{
  "n_head": 2,
  "norm": "rmsnorm",
  "rope_base": 10000.0,
  "qk_norm": true,
  "attn_scale": 0.304,
  "bias": "none",
  "init": "normal",
  "batch_tokens": 16384,
  "train_tokens": 85220000
}
Each number is 500 + 40 x the weight over its row's rms, rounded and kept within 0 to 999. Layers, rows and columns count from 0. Numbers have three digits each. The size before them is the row's rms in percent of the matrix's.

# q: layer 9 attention query, 64x64, rms 0.178, rows 0-19, columns 0-63
# k: layer 9 attention key, 64x64, rms 0.17, rows 0-19, columns 0-63
q0 082:444458521503552466476498524479487590509485454493514547523497466522533597466527459537445496486521490502514470472492488527449487439539491500520442528533442570471431454523470529576408448553505452
k0 131:449439589546547551558485556488522523461555518536500468431549473551486523500501580487475553530499520510548507521483499549451535477564561405523482458514499480455488450487470553546511473521539493
q1 144:547511504483414503489511480458468479531449466492482429482474586503507498535474503469534523497559432489472472419554442439576542579505446505493542514532541490491459572530554451480466533475505530
k1 082:525537417507457537498512431556489436489439512552469486547425459539541525509469446555461476505507510481411505465562516474480471482462457583509479531451504494558450486533488442564512521499480459
q2 132:521545540414452511535474456518470451536476455491473505484516532473518422571467481472536507496426428520475493467519466484569479557486441488479543537549528522480478525513595412424486494485486510
k2 115:548536466429489530458507419566436445526458556478500509524468459505553447509460464513497482505501519462466487458516574475491440497489426551478499539527573513522505503540522458485552596460444482
q3 083:516500446484477450555480442504506509512485514474445464556499444524500435526501545554458478476546451417479481556594483579521519483507536526539567536502519489526417481431528507489572532450502501
k3 079:483496448465488437485461457530476498555423504442503402530397486518503506471483456508575469540488402488444449490546523509515438478486461526461490544513458524497504477488456535535513559541474531
q4 112:546530546433485486543516437494459453488472434415517523513483547487528486504437488484558505495473448475467475473575458501567434548501453497538597532513512485530463542515536469463495450468471575
k4 107:509546475451502502484540421560438447502514451418499523526430458468536550524417441471522471480477470474466474462556520460507472535426459574518513540475507517538524521498504524513518523522425569
q5 110:528543467474476490509536467460533411527494519528428487494501554509429431563518516468506532517457488529486476445532471445469502544541559489458511485503530452528528528553472516456582598474416513
k5 100:501556441421454495529550488541455449533457552565487523568467552461547463479528444465500502460509449510432586480554504489595472511468461512478529539501511484486484542520526507514519556522511433
q6 125:523528505449451525499530456512467457602433477515446520472470568441539401515497486437474488501442497522465511452537500451508473588488450507472541514529490497460501531545566454509513509421477506
k6 112:561543447441435529458479440578456445553484535489471500534418491490534451500466439466517486522494500463467528463564533454509428573489471540475494521559526520503499489520522471480520527455418457
q7 094:456471532529466518508490562552546541489522513535560481467532464531448492499510479554487370433476481493518479562419539534524521503553540491553486525545452561483518538513462500445563497527563491
k7 109:476460570491515457515472545446494534475544522540550441483501493560409504510519513514524540436509500566579417560463488546440481483525560442540534517502537534444547523471484502555500556488514521
q8 106:508488487594555528440457523513533606449510532464470457479503515522484576451480489530537457575528552443533542496523504484541509455488454494513483483450515488495432477463505560571481468578524512
k8 107:506404492535505521430521545428514496496517452469523510443510482494419542480588566452511506469559512512555517489491461534573533524498516467557454471505485575477475467440494462510469468558556488
q9 122:427494470497566505486490525475509518477519483534535552559496458576545590441549498519438517460527532559550475536491488528419502431529552497555485509442445532509476452538517484509418531471526512
k9 111:442485548497550500513483590462559548446544523542502465526532491523464537482517526540516436471508521556547529543469485526501529452589622478506520461522497440507498431493489546488500429509520537
q10 121:450501533586461480506536542436565492399521528524497505524531505491412510507477540510474529481512533523552492512417475480474527466503513498537489448558566506544500498524434527551567439575487529
k10 102:483492596499487518480566529460525488427459530582531531494580511487452519520532514430452514509590480543535476526449495549539548461510515454485466493515514534529508577491515499553518508515581558
q11 118:527530449499391513530532443534490471535524509511495513489506524491530452560443448489459503511476482476442451468587562441516567520453463529479559461508490524511431502502460408460518505519429500
k11 125:490591454485439514549541498509483482461429527466519489580415516460482450481505466484533494566507485484447456462539553516505472477420442535480503546474581457549473469553470497493527529471448493
q12 098:453480532497527547518496506398483435526532528513489498501478553538536506527493538541541542525465436513546441530497567451444544516575485440517557482516542507545502525527505498411512512473513608
k12 086:523505501415488492485405506447545527526588541470545532531575485468536513437445556523482525474490450551443510510526515511524472434486485446523510556547494468487456505448505477452554452499479569
q13 127:519465534567545481583501552513547525418520533495530499510590473553477520493473566502433511485531521570514583507478490525473520448497523508473445431472511504486503516442461572494507485518530411
k13 133:482482558471538449497508549401535554451541492522496505500550492532451510535597522486445551544533507503594524562455465520545536460516529475513478450477494527431525485503493547502477475477592497
q14 093:519528575501534547509530488517508457545468457451466463553494534495481512464409594458436454488569555468513456499512538536480452553445516489493529551465547449513470522479485510522551533454508415
k14 081:496558510555546465445449486561510485479535446513494509543464540535541543536557546491540517540542444507513565460544446521528589488520496481409528508451530530411526490472548545513545500456527490
q15 121:470480488481489471486432518543499513494467577506471499548522472507482543398527448527412579443527550503564502557535533519469515487482489505552493491439458527468488455470414513516447463561507556
k15 116:510489487544484520523505548491562593448494538510487514427522504546476574464535521548474519453510552526534494503480454542429501493581533405501495527488479524460490446526438555512407472538511528
q16 116:546554523430453500545477421522479438552481518487455503467464563418511440530449506480549481511474427457463509470532499448554477569468439538513534523533515497490519544474543475455510518432455532
k16 111:530568444448451536548524427558470463535464509482460499514453506464551444555444452513515498527444483462428505475513559510490475541445484552492522531502532462542449561566513482443528520470434504
q17 053:490443475488510509487455555532520576477537423538512443441417498530463572572557494507563538533505451467497491494453446451500493461464516560555423537528482499465503459465539496519468522488456464
k17 115:440458510500567480474430552453519549459557560508491483555507464544477511469583516483528537476573473535545513501538505530502483454549532479499522500505534526416510423442480550565473502579521519
q18 069:552473507536506498611475527508512493486470515537468457506480582566561536475540450551528481441435489519512485444547397519458485510578526503542493575516521497502447534482541527525477535536529490
k18 112:522528501512440568574545460564490508520465466448481505489455531468531457539492498537456484528522556452446502489469527433455513574440466529490526546504532421590438556523488463479535514534493453
q19 093:578497512442446471525473515534468427525479483469486402496476559516539422491527436475503477517499474467455489515551513524524537524475554500441542544587462491476508527575540495424513562509471483
k19 075:497529499474499520512471391557454447529468506461527519500497523441540434508491515522476410471522508446489507471541493395513524501487421496547440548439496424549524440496540498548513507490542491